Weights of a small GPT-style language model, trained from scratch on English Wikipedia: 6418 steps.
Each number is 128 + 24 x the weight over its row's rms, rounded and kept within 0 to 255. Layers, rows and columns count from 0. The size above them is the row's rms in percent of the matrix's.

# layer 8 MLP gate, 1024x256, rms 0.0426, rows 25-59, columns 192-255
size [103 107  99 103  92  95 104  99 104  96  97 110 102 101 107 102 105 107 107  95  96 100  98 107  93  93 106 103 103  96  98  98  85 104 100]
[[137 131 160 157 161 154 168  99 162  89 134 112 116 137 147 122 110 115 101 126 120 104 157 163 135 159 124 146 145 172 114 141 131 125 176 102 144 155 132 117 120  82 119 132  84  58 142 162 142 125 180 121 111 142 131 116 100 145 117 134 128 119 136 147]
 [ 81 101 167  90 147 148 144 161 132 185 124 119 106 143 105  87 142  93 113 110 140 113 136 130 131 158 137 152  88 119 140 107  97  83 138 156 124 154 140  64 121 174 107 178 103 127 143 100 127 148 141 105 106 124 132 136  91 125 141  80 101 140 126 150]
 [149 139 118 139 145 123 186 101 114  99 114 150 157  89 115 122 112 125 122 124 190 145  69 133 114  67  89 126 155 121  84 122  81 129 134 139 127 106 114 127 180 112 111 126 140 134 141 124 132  85 138 158 154 117 142 162 140 104 138 119 147 142 147 138]
 [132 101 157 135 102  84 135 131 159  71 108 121 107 139  84 106 167 152 153 143 132 173  96 148 141 133 118 123 100 136  83 139 135 129  96 143 138 122 161 164 137 105 131 108 151 121 118  95  93 200 108 142 141 143 114  92 126 148 131 139 114 140 117 116]
 [143 131 121 126 189 104 135  98 101 123 103 132 169 106 199 102 121 137 159 110  92 117 108  92 128 121 119 166 115 135 117 144 182 143 181 119 110 121 143 133 147 147  97 164 104 122 181 116 124  87 135 152 150 107  52 121 126 100  98 145 100 152 141 111]
 [126 120 102 154 131 146  76 108  76 138 120 143 142 163 148 128 105  95 117 103 103  99 125 117 117  70 145 129  99 158 171 151 134 146 143 106 118 146 102 128 149 149 123 141  91 136 172 167 124 105 141 147  85 104 122 142 155 104 110 152 110 144 151 132]
 [ 94 176 120  96 135 104 136 101 154 119 124 158 124 107 115 125  92 155 144 110 153 132 158 151 137 124 104 152 125 159 158 141 151 147 114 100 137 108  82 110 116 120 108 116 157 125 143 119 100 172 126 144 156 123 133 164  88 107 121 120 115 140 140 127]
 [133 108 122 176 152 159 101 120 132 107  77 124 173 131 170 132 163 123 126 114 113 113  89 142 112 168 162 127 142 113 111 184 119 172 114 136 104  84 126 111 120  92  96 129 176 140 128  95 146 120 166 154 183 129 133 146 104 123 144  92 130 137  99 164]
 [116  85 149 129 116 108 113 133 133  99 121 121 146 109 100 116 136 159  82 104 144 120 109 157 124 154 104 153 105 122 117 128 148 162 164 144  75 150 121 167 178 131 181 128 102 117  87 123 126 173 121 118 132  85 127 131 123 147  74 116 130 107 146 112]
 [147 129 127 116 136 140 157 145 154 123 136 112 134 139 133 128 140 154 113 104 123 111 111  87 150 166 125 186  95 119 155 105 138 129 155 138 118 110 100 107 125 141 139 168  76 130 145  82 145 164 120 117 139 134 123 169 132 140 149 139 105 111 152 124]
 [158  79 132 161 105 138 162 146 129 121 111 130 124 111 119 104 116 100 170 115 149 113 124 103 154 109 182 169 165 124 194 159  89  87 116 104 148 146 108  92 151 175 116 122 109 120 148 144 137 123 147 114 103 133 141 114 136 101 154 125 164 122 156 125]
 [134 141 108 118 103 115 134 148 152 112 141 136 127 152 152 108 177  86 152 122 140 138 103 139 119 127 115 131 173 130 133 174 127 105 125 148 110 102 114 128 140  88  43 105 150 147 126 102 115 144 173 136 123 122 157 132 120 100 103 125 162 142 157 109]
 [102 145 121 148 128 121 136 111  96 108 136 126 166  90  99 110 139 202 146 140 100 100 129 110 133 155 135 118 120  98 108 131 135 128 142 172 137 143 139 135  95 123 147 153  83 155 124  72 150 153  87 145 144 158 149 155 106 116 110 153 153 113 167 137]
 [130 131 164 139 171 120 144 117  71 128 151 166  71 162 118 136 126 131 140 122 106 124 100 139 119 191 188 153 109 136 125 109 141 128 126  98 142 110  82 122  92 115 130 135 133 146 123 144 129 121 129  91 130 144 145 176 109 178 105 132 122 103 109 113]
 [128 131 123 134 143 130 127 164 118 127 147 122 168 128 136  83 157 138 125 124 138 155 157 129 146 129 149 120 115 124 151  95 138  85 132  93 127 156 152 120  92 128 136 130  85 113 100 136 131 124 124  94 170 127 161 174 118 164 145 124 127 130 162 117]
 [158 147 141  91 113 114 150 150 102  86 157 115 142 132 117 104 150 172 102 117 120 145 104 130 127 109 127 155 121  84 134 153 136  93 124 146 125 139 137 121 151 105 102 103 129 157 141 154 160 159 144 141 123 171 118 136 108 134 146 131 147 187 140 175]
 [136 113 130  96 196  92 124 150 171  98 116 152 117 100 100 147 108 127 138  92 140 124 121 123  84 135 113 120 103 140 166 131 120 105 141 144  95 144 119 124 133 149 154 138  88 125  79 163 131 139 143 133 160 153 136 116 123 160  89 127  95 168 167 119]
 [129 107 157 145 169 109 137 132 137 106 165 132 108 136  99 122  98 110 121 163  80 106 111  90 134 166 132 140 143 119 119 107 167 164 148  92 144 146 104 138 130 116 147 154 130 146 139 150 117 137 115 142 101  91 166 119 141 131 104  60 152 103 162 147]
 [ 99 108  92 128 122 142 148  77 106 105  86 154 118 128 128 130 125 134  94 128 135 131 172 183 158 116 169 151 127 163 106 116 109 158 112 134 140 137 162 131 153 146 186 128 126 149  96 112 151 141 112 137 170 131 143 107 163 127 126 147 164 113 127 153]
 [149 136 140 153 156 147 130 157 142 133 108 123 101 103 137 132 151 139 138 137  88 139 127  81 142 168 141 170  93 162 147 116 187 145 160 122 144 117 120 175 135 129 120 106 138  99 160 104 147 120 128 150 110 142 177 132 105 102 129 176 115 100  78 104]
 [111 109 162 191 130 140 121 113 130 109 172 140 132 122 122 113 120 113 102  77 126  91  98 164 135 147 103 110 134 120 125 163  79  90 123 114 143 157 112  97 123 151 123 128  91 136  86  88 141  76 126 146 152 101 141 117  64 167 127 116 148 126 168 134]
 [109 101 151 133 113 117 179 133 125 144  80 112 151 106 104  91 119 117 118 114 123 149 151  70 142 143 134 152 107 160 168  94 138 121 110 118 143 132 101 134 140 112 115 158 143 143 142 140 118 138 114 103 147  92 119 154 130 118 149 129 147 129 159 150]
 [ 95 120 138  99 151 120 140 162 143  85 117 143 146 118 106 124 133 101 131 144 122 165  85 134 123 190  82  75 110 158 136 165 136 141 136 105 113 150 153 143 115 176 168 122 137 100 140 132 124  99 103  85 146 114 112 105 105 144 138 146 113 135 146 122]
 [106 153 131 128 119 125 185 114 128 153 123 100 102 132 118 167 121 129 124  77 176 131 114 122 120 159 146 132  95 132 129 143  97 126 169 110 166 127 102 122 160 148  63 179 105 146 129 138 116 149 157 137  94 138 130 148 127 164 109 167 123 158 134 129]
 [137 138 134 139 121 120 132 135 117 149 138  87 144 118 113 163 171 128 116 145 135 142 149 138 110 159 101 131 122 124 126  71 114 123 145 111 141 117 124 113 100 115  80 135  97 141 143 153 138 101 168 162  97 124 162 132  91 152 104 158 136 145 146 136]
 [136 102 136 138 124  76 132 122 122 108 141 108 163 130 113 109 137 116 121  93 107 113 150  81 173 131 142 155 142 152 148 130 111 142 136 142  93  96 141 133 129 154 113 109 135  95 151 150  88  96 138 133 131 115 132 163 114  94 139 116 188 175 117  97]
 [136 106 148 172 130 115 136 141 125 100 143 120  96 104 107 154 118  79 116 144 124 152  91 156  95 124 124 163 138 122 110  77 101 127 156 158 144 133 137 104 134 123 119 131 152  85  98 185 118 117 154 140 105  70 135 149 121 165 125 121 121 102 115 128]
 [107 139 176 158 157 132 147 148 139 143  59 127 166 122 151  99 102 110 148 109 150  99 104  63 150 134 186 118 134  91 157 114  81 134 160 146 136 104  93 167 120 116 135 131 111 130 109 141 142  91  64 121 153 137 115 174 127 117 145 124  94 171 108 137]
 [108 109  77 141 152 112 141 147 103 117 136 133 170 112 136 123 140 102 171 151 126 147 124 107 103 101 149 152 128 129 146 191 153 138 122 123 107  94 118 149 130 120 119 130 151 143 164 122 147 105 134 125 114 117 120 112 151 127 140 114 115 145 132 172]
 [175  95  92 142 135 132 132 156 155 118 173 182 129 124 125 104 145 133 101 128 179 120 119 106  98 154 125 131 123 102 171 140 151 173  79 126 129 157 110 120 140 149 154 115 141 126  96 129 138 140 163 176 153 101 176 133 122 151 124 143  98 112 124 149]
 [138 135 115 163 126 119 160 177 125 141 136 140 123 116 119 159 153  95  95 129 104  96 142  93  83 122 164 141  90 143  93 125 116 129 125 139  72 151 100 132 128 104 129  69 116 142 164  94 117 175 118 159 127 133 122 106 132 155 118  81 188 141 138 132]
 [126 171 116 144 138 117 172 135 156 110  97 127 103 132 101 169 139 126 122  82 140 156 127 155 142 139 149 175  93 123 106 106 139 129 125 133  92 106 116 127 118 103  89 132 131  90 140 102 104 149 136 162 151 137 123 120 126  92 118  80 197 134 124 131]
 [112 144 125 122 143 156 176 131 126 116 150 124 126 141 132 113 101 104 139  97 128 121 112 126  85 115 161 137 123 113 110 152 117 146  91 125 127 116 169 149 161 122 118 120 142 108  83  88 116 159 189 112 146 168 143 154  81 108 132 114 120 121 146 160]
 [123 122 129 153 116  94 160 147 128  74 126 122 112 185 154 140 126 136 147 152  91 132 112 151 136  97 109 160 158  65 139 136 161 114 132 165 125 110 105 142 131 151 120 141 110 133 107 149 101  89 154 123 207 143 130 126 135 125  92 115 109 170 115 147]
 [140 167 163 124 111 166 140 137 124 113 151 153 109 129 170 109 115 168 129 116 189 160 126 124 107 128 123 156 133 133 105 122 151 142 113 151 178 146 160  93 123 134 101 124 137 101 146 145 160 150  95 114 129 103 122 123  97 134 125 137 108 138  92 112]]
# layer 8 MLP up, 1024x256, rms 0.0426, rows 25-59, columns 192-255
size [ 95 105  98 106  93  96 105 100 105  96  95 106 103  98 100 104 104 115 103 103  95  99  99 104  92  91 101 101  98 104  96  99  94 112  96]
[[103 159  94 129 157 136 155 130 108 141 147 136  96 149 146 120 120 177 152 109 135 110 146 104 137 107 113 153 161 151 169 178 141 125 132 142 161 116 123 127 173 134 130 140 163 105 128 150 106 108 141 155 119 131 120 117 122 125 118 147 130 110 174 118]
 [131 112  98 102 156 107 161 176 134 110  95 159 131  97 109  74 145 116 162 173 151 143 142  99 127 113 167 132 105 131 134 139 115 103 158 155 102 108 131 156 162 139 128 111 133  93 129  94 143 101 117 156 113  84 144 141 153 115  90  84 126 140 159 138]
 [128 129 164 120 174 137 171 158 140 151 114 140 103 123 132  78 116  93 158 131 126 121 102  88 160 177  92 143 102 129 131  81 130 113  94 126 141 105  71 128 110 151 149 134 158 141 156 167 119 182 158 122 146 158  99 143 132 143  97 102  92 110 133 125]
 [ 85 112 155 127 109 140 128 117 131  97 123 106 116 179  86 135  87 120 130 128 129 114 100 142 178 114 105 124 117 208 164 144 150 148 147 153  97  99 136 126 134 113 166  94 114 129 116 102 122 156 168 141 127 149 105 114 134 150 110 140  76 141 139 168]
 [ 87 113  74 139 150 126  73 128 125 124 129 137 146 126 144 148  90 156 119  88 152 111 147 117 131 142 135 120 123 106 115 146 177 181 185 137 137 124 108  96 151 147 109 129 155 160 176 106 153  98  99 125 126 143 153 124 113 135 163 121 132 146 112 124]
 [125 162  81 178 139 149 132 111 118 135 130 144  82 159 143 161 136 112 180  78 144 127 105 132 119 105 159 108 101 122 143 118 109 153 116 121 100 117 130 110 159 158 115 166 145 115 134 143 115 133 197 105 139 119 104 157 145 142 116  84  96 143 137 126]
 [114 126 144 132 159 116 140 114 143 104 102 118 124 113 101 142 104 140 118 132  92 109 145 144 152 115 133 118 144 111 151 166 183 157 130 117 140 121 125  87 146 163 144  92 142 122  99 175 107 116 127 156 109 104 139  88 138 110 177 140 120 110 173 100]
 [137 118 158 151 131 162 127 128 112 176 130 115 110 140 119 136 145 102 121  98 152 137 125 162  96 118  95 147 136 143 138 105 144 165 145  89 130 123 125 186 182 108 120 119 135 162 159 140 100 152 114 162 125 137  91 140  94 123 126 131 125 161 129 154]
 [133 187  96 213 119 148 138 131 154 151 119 158 131 128 107 127 122  78 124 104 132 138 115 126 107 101 109 129  83  95 122 101 148  81 143 146 149 125 152 104 136 168 141 160 100 133 128 115 125 120 146  93 143 134 109 123 182 159 158 110 121 125 162 138]
 [135 148 137 140 115 127 132 166 100 139 149 132 132 133 135 135 151 109 148 149  98 136 149 119 152 149 126  99 130 117 169 133 167 142 112 102 157 133 140 119 135 149 116  84 117 143 110 148 159  96 122 104 116 113 100 112 149 138 137 129 113 139  89 137]
 [141 125 122 139  91 137 140 122 144 158 129 134 112 141 169 141 128 106 135 153 138 147 130 119 131 135 156 141 167 142 134 112 138 100 103 118 183 140 140 120 121 124  97 133 105 118 120 134 171  85 153  89  89  96 167 110  90 114 168 136  99 119 143 103]
 [ 98  85 129 113 156 125 115  81 106 136  77 141 114 156 109 106  86 144 141 129 103 134 128 162  90 186 116 101 142 100 115 124 158  67 135 151 112 124 155 136 136 140 186 158 140 152 102 157 129 124 171 146 117 131 162 161 154 134 108 148 115 135  90 163]
 [133 164 155 137 116 126 160 101 177 131 108 128 136 102 171 136 155 126 114 116 100 154 100 107 123 107 128 172 125 118 120 189  93 120 105 148 117 132 135 115 112 103 139 150 134 110 112 168 185 130 120 181 151 121 105  89 130 111 151 130 128 145 143 120]
 [116 140 131 134 155 114 124 125 105 155 176 133  91 159 120 125 134 142  76 161 121  96 123 112  92 163 176  98 128 145 113 146 109 100 120 125 108 121 142 141 140 112  96 149 121 144 157 151 161 134 140 131 101 128 105 116 128 161 147 106 183 149  93 149]
 [105 154 139 127 135 123 123 157 173 117 158 138 132  95 111  89 151 115 130  86 142 125 146 139 138 133 167  81 147  90 117 134 138  99 147  85 165 133 111 119 162 146 130  94 104 107 105 133 118 100 168 145 151  64 120 101 154 149 131 148 118 130  90  96]
 [128 132 178 141 145 100 147 125 124 143 144 155 162 162 109 164 142 133 142 130 139 120 144 127 138 116 103  96 115 203  76 136 117 114 159 149 147 145 128 146 115  78 144 148 149 110 133 146  93 112 111 129 134 127 147 112  94 133 112 102 115 112 103 121]
 [178 118 114 127 169  57 120 117 142 175 128 147 142 179 128 165 161 189 116  98 146 107 120 115 125 107 117  88 116  88 118 131 102 155 125 135 129 108 132 119 147 125 143 131 116 117 132 114 107 123 128 120 136 115 116 100 140 135  97 115 127 133 131  82]
 [ 95 149 125  77 156 157 156 116  79 129 134 172 141 134 139 103 140 132 117 124 101  98 143 129 135 132 119 124 118 112 136 152 130 137 153 139 138 120 115 140 147 186 106 147 146 135 159 129 135 177 108 122 103 119 111 119  88 117 115 152 108 109  63  62]
 [128 158 103 111 140 107 116 135 121 133 104 110  93 124 137 152 149 115 122 115 129 106  76 106  94 129 101  97  83 128 184 104 123 162 135 149 106 145 116 142 129  96 130 161 125 148 142 129 100 128 147 151 104 139 104 129 112 153 122 134 113 166 104  78]
 [134 143 127 137 173  92 108 112 104 133 124  81 137 122 115 153 134  81 164 161  97 148 103 117 138  85 138 149 110 143 137 146 110 160  89 129 189 163 132 139 146  94 113 192 144 109 145  74 114 127 164 171 135 120 136 137 103 113 119  97 129 183 124 115]
 [128 160 137 113 126 156 110  77 150 131 109 119 111 109 114 190 135 116 140  96 141  88 128  56 153 123 145 115 109 154  89  92 117 122 136 126 110 115 164 156 157  88 175 150 119 105 130 113 113 145 109 141 146 138 104 185 158  91 131 135 125 134 113 114]
 [145 135 134 133 141 103  89 125 108 136 173 102  41 154 126 145 123 138 133 135  87 104  89 181 120 122 117 155 116 152 192 140 137  85 153 136 152 115 153  87 162 145 144 143 101 123 109 114 110 112 142 145 131 119 151 133 121  98  73 171 162 138 110  86]
 [126 168 132  84 137 122 145 139 138 159 104 109 108 130 145 155  59 161 144 133  88  85 154 106 147 135 111  95 163  94 140 164 119 106 156  67 113 143 142  88  88 112 154  98 131 138  79 117 139  95  97 123 121 133 121  94 157 150 139 128 132 140 111 129]
 [147 151  92 155 135 138 155 147 127 132  95  95 133  93 149 131 104 101 116 104 130  89 116 123  97 113 140 131 137 130 121 107 139 120 160 112 144 135 134 102 157  97 140 111 160 159 140 104 131  87 162 156 147 114 111 102 107 113 162 156 170 133 120 101]
 [ 76 146 129  91 117 147 135 145  98 117  89 115 113 124 122 138 171  77 139 162 122 114 134 165 159 149 142 173 127 159 132 139 100 109 102 102  82 132 108 176 166 122 117 109 133 151 107 106  86 117 152 123 146 105 133 100  92 161 104 116 107 101 112 116]
 [126 142 101 154 149 162 173 123 131 110 143 149 144 109 133 105 150 149 139 132 135 142 104 130 121 177  75 161 124 111 169 124 128 115 140 120 149 107 116 156 167 155 112 124  98 147 115 116 126 151 114 116  91 160 131 136  95 110 156 130  82 127 107 173]
 [129 132 130  99 101 180 105 102 142 168 136 132 102 133 163 100 170 128 115 147 157 165 150  81  77 104 132  93 166 139  88 166 108 102 120 153  90 107 106  83 108 154 123 113 142 129 159 108 143 121  98 104 116 118 159 107 157 112 132 123 134 138 119  94]
 [134 114 134  82 146 129 139  98 135 157 116  99 143 115 153 149  73 113 122 143 138  97 164 122 137 156 125 140 156 152 160 102  94 158 148 134 130 151 108 128 134  96  97 172 169  92 107 109 154 117 130 127 152 117 140 118 144 152 119 171 146 140 130  72]
 [164 129 107 139 159 150  93  94 103 131 106 148  97 165 135 142 155 145 155 140  82 151 114 103 116 163 114 104 137 124 108 114 156 157 148  91 142  93  98 124 119 144 144 134 127  92 101 125  98 131 123 137 143  98 116 146 122 116 140 106 111 139 130 144]
 [110  77 119 150 114 112 129 138 118 109 132 145 103 172 140  93 136  97 121 128 144 106  79  79 121 134 120 107 147 123 141  78 154 162  93 139 123 174 124 113 148 119 133 136 112 136 126 112 134 120 123 142  84 118 177 131 132 167 132 146 116 132 126 163]
 [136 111 129 124 146  69 159 109 163 165 150 151 142 120 124 159 120 140 137 156 149 111  86 125 119  86 169 100 146 126 122  76  93 153 140 119 120 104 137 130  79 130 140 149 136 102 139 146  87 120 112 141 132 156 141 121  74 107 136  68 148 146 165 128]
 [ 85 152 161 142 152 176 109 128 129 116 117 100  98 127 118 112 107 154 189 121 147  73 130 112 119 104 166 113 119 124 167 160 144 134 127 101 154 129 160 107 155  96 131 152 168 144 146 158 112 135 124 131 151  97 148 114 130  99  96 110 106 120 142 129]
 [ 82  78 132  74 103 139 152 128 145 130 178 124 131 149 126  97 127 112  98 138 145 147 147 135 132 138 100 117  98  96 105 131 146 167 125 115 150 145 122 135 109 116 140 151 130 135  97  76 132 179 186 148 115 120 105  83 164 142  83 184  95 142 122 129]
 [153 130  96 100 163  96 121 165 135 126 131 121 104 198 193 154 146 132 135 107 111 145 103 131 142  86  95 133 124 123 152 146 127 123 115 148 125 142 161  96 127 105 114 144 119 122 106 112 138  87 104 168 134 175 106 104 110 136 142 137  96 128 169 117]
 [145 107 109 137 192  81 100 161 132 119 159 113 181 151 131 121 102 126 133 136 140 137  80 145 169 140 148 141 121 140 174 132  74 139 153  84 163 132 178 136 157 120 130 137 122 134 149 152 135 121 125 108 112 139 112 147 128 144 151 172 154 142 126 178]]
# layer 8 MLP down (transposed), 1024x256, rms 0.0426, rows 25-59, columns 192-255
size [ 99 104 103 102  96  98 101  95 106  97  94 105 103 102  97 104 105 107 108 100  96 102  98 107  96  96 106 102  97  98  98 100  92  95  95]
[[149 164 188 129 131 160 130 129 139  97 142 153 163 121  87 109 111 154 177 108 122 123 113 155 108 129 181 134 118 129 141 138  95 128 130 128 154 121  83 115 175 156 114 113 119 123 129  88 157 125  77 197 158 121 120 135 125 125 135 126 136 123 110 145]
 [123 134 128 122 121 125  97 121 132 124 148 108 102 138 116 111  82 110 123 107 102 132 152 142  93 145 149 173 128 110 127 134  87 120 134 120 106 114 138 108 153 180  64 135 133 100 166 154 114 128 130 125 161 114  63 144 143 108  89 163 134 108 106 118]
 [148 147 147 136 147 123 155 117 105 106  95 154 109 105 117 128 141 105 146 103  95 117 116 162 112 174 128 128 168 120 114  74 133  95 123  99 112  49 134 169 119  98 134 143 163 151 148 151 145 153 147 137  80 131 111 148 113 112 133 132 112 148 159 130]
 [107 119 136 153 144 112 136  96  83 145  90 102 138 149 110  75  87 177 103 168 159 110  99  84  84 123  73 118  89 100 133  93  96 146 104  96 149 155 142 154 137 145 144 142 132 146 136 119 145  95 120 161 128 103 146 133 159 119 161 106 162 106  89  98]
 [147 110 150 121  94 106  57 133 111  97 156 121  92 131 125 134 133  90 176 105 125 130 137 148  83 140 138 118 121 123 105 142 152 113 117 148 114 122  85 132 114 103 159 100 174  93 150  91 116 116 142 146 143 158 112 125 105 143 143 118 103 131 108 149]
 [144 121 149 149 104 164 143 100 155 131  99 139  95 151 129 136 111 141 165  80 109 147 109 163  97 155 161 119  88 136 134 143 126 142 124 103 118 121 105 106 141 162 129 162 108 123 145 151 108 147 119 163  92 149 152 128 125 108 178 133 101 114 164  86]
 [144 130 149  91 158 125 125 111 126 107 149 125  92 132 121 158 131 105 134 118 138 148 108 167 174 157 138 154 134 143 127 150 148  97 133 163 111  74 117 134 159 164  86 166 102 126 148  99 114 108 114 158 127 144  97 114 136 137 135 152 132 162 157 130]
 [121 118 117 125 137  99  82  76 102 145 115 172  78 137  92 143 110 130 112 152 138  97 114 135 155 144 158 145 132 113 145 108 157  85 143 131 204 118 115 113 156  79 160 146  87 144  88 151  99 124 154 121  91 134 124 121 165 113 106 137 122 135 132  78]
 [129 173 104 131 132 112 110 147 129 127 117  95  72 132 135 150 148 153 140 132 124 117 104 150 119 118 107 133 149 165  95 134 113 137 111 148 138 122 127 141 102  95 107 120 158 107 154 109 117 144 147 184 161 141 115 192 119 149 146 126 132 105 134 138]
 [125 152  99 165 122 139 130 100 159 111 122  87 178 100 167 112 132 136 114 129 131 124 131 124 128 119 154 146  90 125 153 134 137 118 157 156 134 181 123 135 150  84 175 103 133 164 140 103 105 113  84 148  94 139 150 124 151  95 112 131  84 130  94 152]
 [111 103 126 137 110 141 100 138 149 136  97 157  98  96 121 131 141 117 143 144 123 147 160  85 130 122 159 139 143 124  90 140 113 157 123 133 126 183 142  86 148 126 103 165 111 105 107 131 141  96 110 128  75 129  68 104 149 110 106 145  93  79 127  99]
 [141  95 144 113 129 122 101 162 130 144 141 139 149  89 101 101 152 100 115 117 112 125 102 153 117 156  91 127 159 140 147 117 120 122 112 121 129 126 146 139 129 129 127  81 146 124 140 142 119 108 147  95 187 119 128 123 125 127  91 146 119 141 123 128]
 [115 147 136 103 123 112 121 150 127 124 159 139 110 106 151 155  95 151 112 116 148 140 115 145 105 150 117 109 111 119  88 131 136  90 120 124 133 117 102 123 148 138 138 132 159  92 111 124 118 129 141 141 165 170 104 115 111 125 113 107 123 165  90 131]
 [108 164 158 135 123 138 150  71 148 106 122 109 114 107 167 137 110 112  97 153 126 117 153  87  99 159 126 178  77 180 131 149 139 124 148 143  97 122 137 135 116 105 157 154  96  98 179 141 118 134 138 100 158 150 136 118  93 114 144 133 139 114 115 138]
 [137  69 144 106 124 133 120 108 116 129 108  98 155 114  87 120  85 106 123 165  92 144 127 157  98 140 160 129 121 124 126 117 138 166 179 158 144 142  91 122  69 104  78 141 151 162 133 146 111  93 142 155 123 122 101  82 140 122 124 120  84 172 165 103]
 [115 130 158 125  87  72 146 132 118 118 138 131 134 127 115 161 136 151 149  76 157  90 107 168  94 108 149 141 103 101 129 177 113 151 134 117 134 124 154 139 116 134 149 165 136 151 124 108 129 110 162 125 149 114  77 149 127 141 111 104  86 135 111 126]
 [108 152 189 128 140 118 122 133 125 126 148  99 115 108 139 137 153 165 130 144 159 103 126 129  97 139 125 126 110 108 151 115 135 141 101 119 111 112 147 109 142 136 137 149 107 125 159  97  89 115 121 119 139  93 116 102 161 149 116 135 109 115 144 126]
 [127 108 128 136 126 101  93  89 114 126 136 127  96 122 115 123 135 109 107 141 147 140 129 132  63 137 143 128 172 137 133 148 156 126 163  94 129 154 128  79  66  74  87  79 177 153 122 122 130 150 108 135 130 108 146 125 130 141 116 103 155 123 132 137]
 [119 134 101 113 166 101 127 140 103 137 151 122 124 108 119 118 157 166 124 126 154 107 110 117  86 102 156 130 118 125 190  76 160 142 128  89 127 119 137 136 103 119 149 123 115  85 167 129 125 143 128 137  74 129 122 127 112 138 141 102 124 116 120 108]
 [164 124 140 164 118 139 119 159 145 171 117  74 114 165 165 117 133 112 121 105 153 167 105 118 147 142 145 111 108  82 165 135 105 155 108 129 143 120 130 120 157 123  94 158  94 115 132 100 141 152 141 129 162 137 131 136 134 136  92 140  94 137 138 121]
 [132 122 169 150 161 144 150 155 111  79 147 131 147 118  96 103  93  88 117  97 126 123 141 113 151 163 111  79 136 112 130 144 123 137  94 124 147  83 163  91 152 110 104 102  91 120 106 111 105 123 125 112 128  84 121 136 132 130 134 100 148 110 110 157]
 [129 119 144 139 125 118 114  99 126 141  93 118 122 146 130 120 160 161 121 110 112 141 134 111 113  67 108  77 140 120 151 185 112 141 144 112 120 112 114  95 119 131 134 127 132 102 125 118 156 111  98  77 123  93 149 167 142 115 118 121 144 142  63 160]
 [143 134 128 147 110 145 149 104 114 153 134 148  88  73 147 110 128 177 102 161 130 111 166 143 135 110 106 122 105 121 156 159  93 117 123  96 105  75 112  98 126 126 144 117  94 111 106 145 143 139 119 123 127 132 162 126 114 115 109 153 113 106 124 129]
 [161 101  77 146 125 145 129 130 136 147 138 111 127 139 113 153 116 134 100 129 175 156 152 121 151  97 130  94 126  87 106 131 112  87 176 128 122 157 146 146 152 132 137 118 108 136 128 135 120  74 119 135 161  65 154 122 128  90  97 125 188 110  97 150]
 [ 82 109 106 141  87 111 119 139 160  99  93 119 124 129 111 100 143 113 109 123 118 139  92 146 121  73 155 171 174 122 156 133 118 132 162 107  94 165 126 124  73 153 143  69 136 143 170  92  92 104 136 110 109 122 160 106 139 157 149 138 170  83 136 126]
 [132 122  86 143 117 144 149 110 104 130 150 143 140 119 110 133 108 131 163 141 119 109 101 140 110 173 114 129 192 134 140 104  86 121 129 124 105  98 126 119 146 119  83 105 110 119  93 180 144 136 161 117 113 197 155 153 148 111 140 139 152 129 113 130]
 [143 139 144  94 128 168 118 121 132 127 132 139 137 127 146 148 151 112 111 133 123 130 139 104 108 144 123 102 151 115 112 139 116 128 127 144 155 101  63 124 125 140 134 117 112 160 126 117 170 143 150 113 152 139 126 103 140 151 111 116 157 131 153 108]
 [149 140 133 110 155 164 172 150 130 124  87 174 127 117  94  98 152 108 148 131 103  96 179 124 116 135 135 151 142 136  88 120 140 130  99 136 154 116 163 142 114 156 114 167 108 120 113 113 109 112 138 144 144 166 143 113 107 179 100 127 119 117 116 122]
 [152 101 155 131 135 118 160 126 111 118 163 133 213  99 112 133 133 106 145 144 136 148 147 126  77 111 112 119 142 100 136 161 115 155 158  81 119 147 118 157 134 139 129 134 128 153 124 126 156 184  80 131 134 161  88  91  97 119 145 105 112  94 136 110]
 [135 116 146 143 110  88 101  96 149 150 108 115 125  77 125  80 144 134 140 140 106 116 128 124 102 125 147 117 169 120 187 125 104 173 130 106 135 125 109 166 138 128 163 117 162 135 126  88  94 132 163  83 117 131 157 107 178 146 133 166  81 131 126  79]
 [135 137 130 134  86 103 126 149 153  91 146  66 133 155  94 141 151  87 144 102 123  93 123 110 129 131 125 161  85 116 170 129 137 112 140 126  95 167 105 150 125 127 116 108  85 197  94 108 128 201 151 111  65 127 106 112 123 177  86 120 102 116 114 129]
 [ 87 100 136 101 143 127  79 121 110 151 138 141 132 135 154  99 146 106 137 159  90  94 192 109  94 139 103 138 156 149 131 156 124 113 137 147 143 154 131 122 164 122 123 150 130 104 111 125 107 141 115 118 104  65 158 159 138 130  85  95 148 123 172 132]
 [101 115 142 107 109  94 124 138  93 148 169 120 117 116 117 113 158 109 118 156 149 160 149 133 131 100  92 120 126 135 110 126 144 137 120 151 143 124 112 130  78 126 114 147 140 132 136  88 151 155 151 134 114 107 133 106 162 124 112 150 105 151 159 118]
 [ 76 108 148 165 115 153 146 100 160 137 119 126 140  66 123 102 110 108 114  96 127 122 145 131  97 137 197  95 120 116 111 165 118 144 110  93 127 145 113 131 112 112 138  79 130 126 141 151 149 165 122 115 111 110 142 140 123 116 134 134 143 123 120 145]
 [ 87 129 120 153 114 131 111 138 167 179 127 158 115  85 156 114 115 110 140 136 120 152 103 137 106 109 149 105 119  94 141 174 168 144 100 121  86 159 136 126 139 176 140  92 163  79 122 155 111 138 115 138 120 151 117 123 123 106 139 119 107 151 122 143]]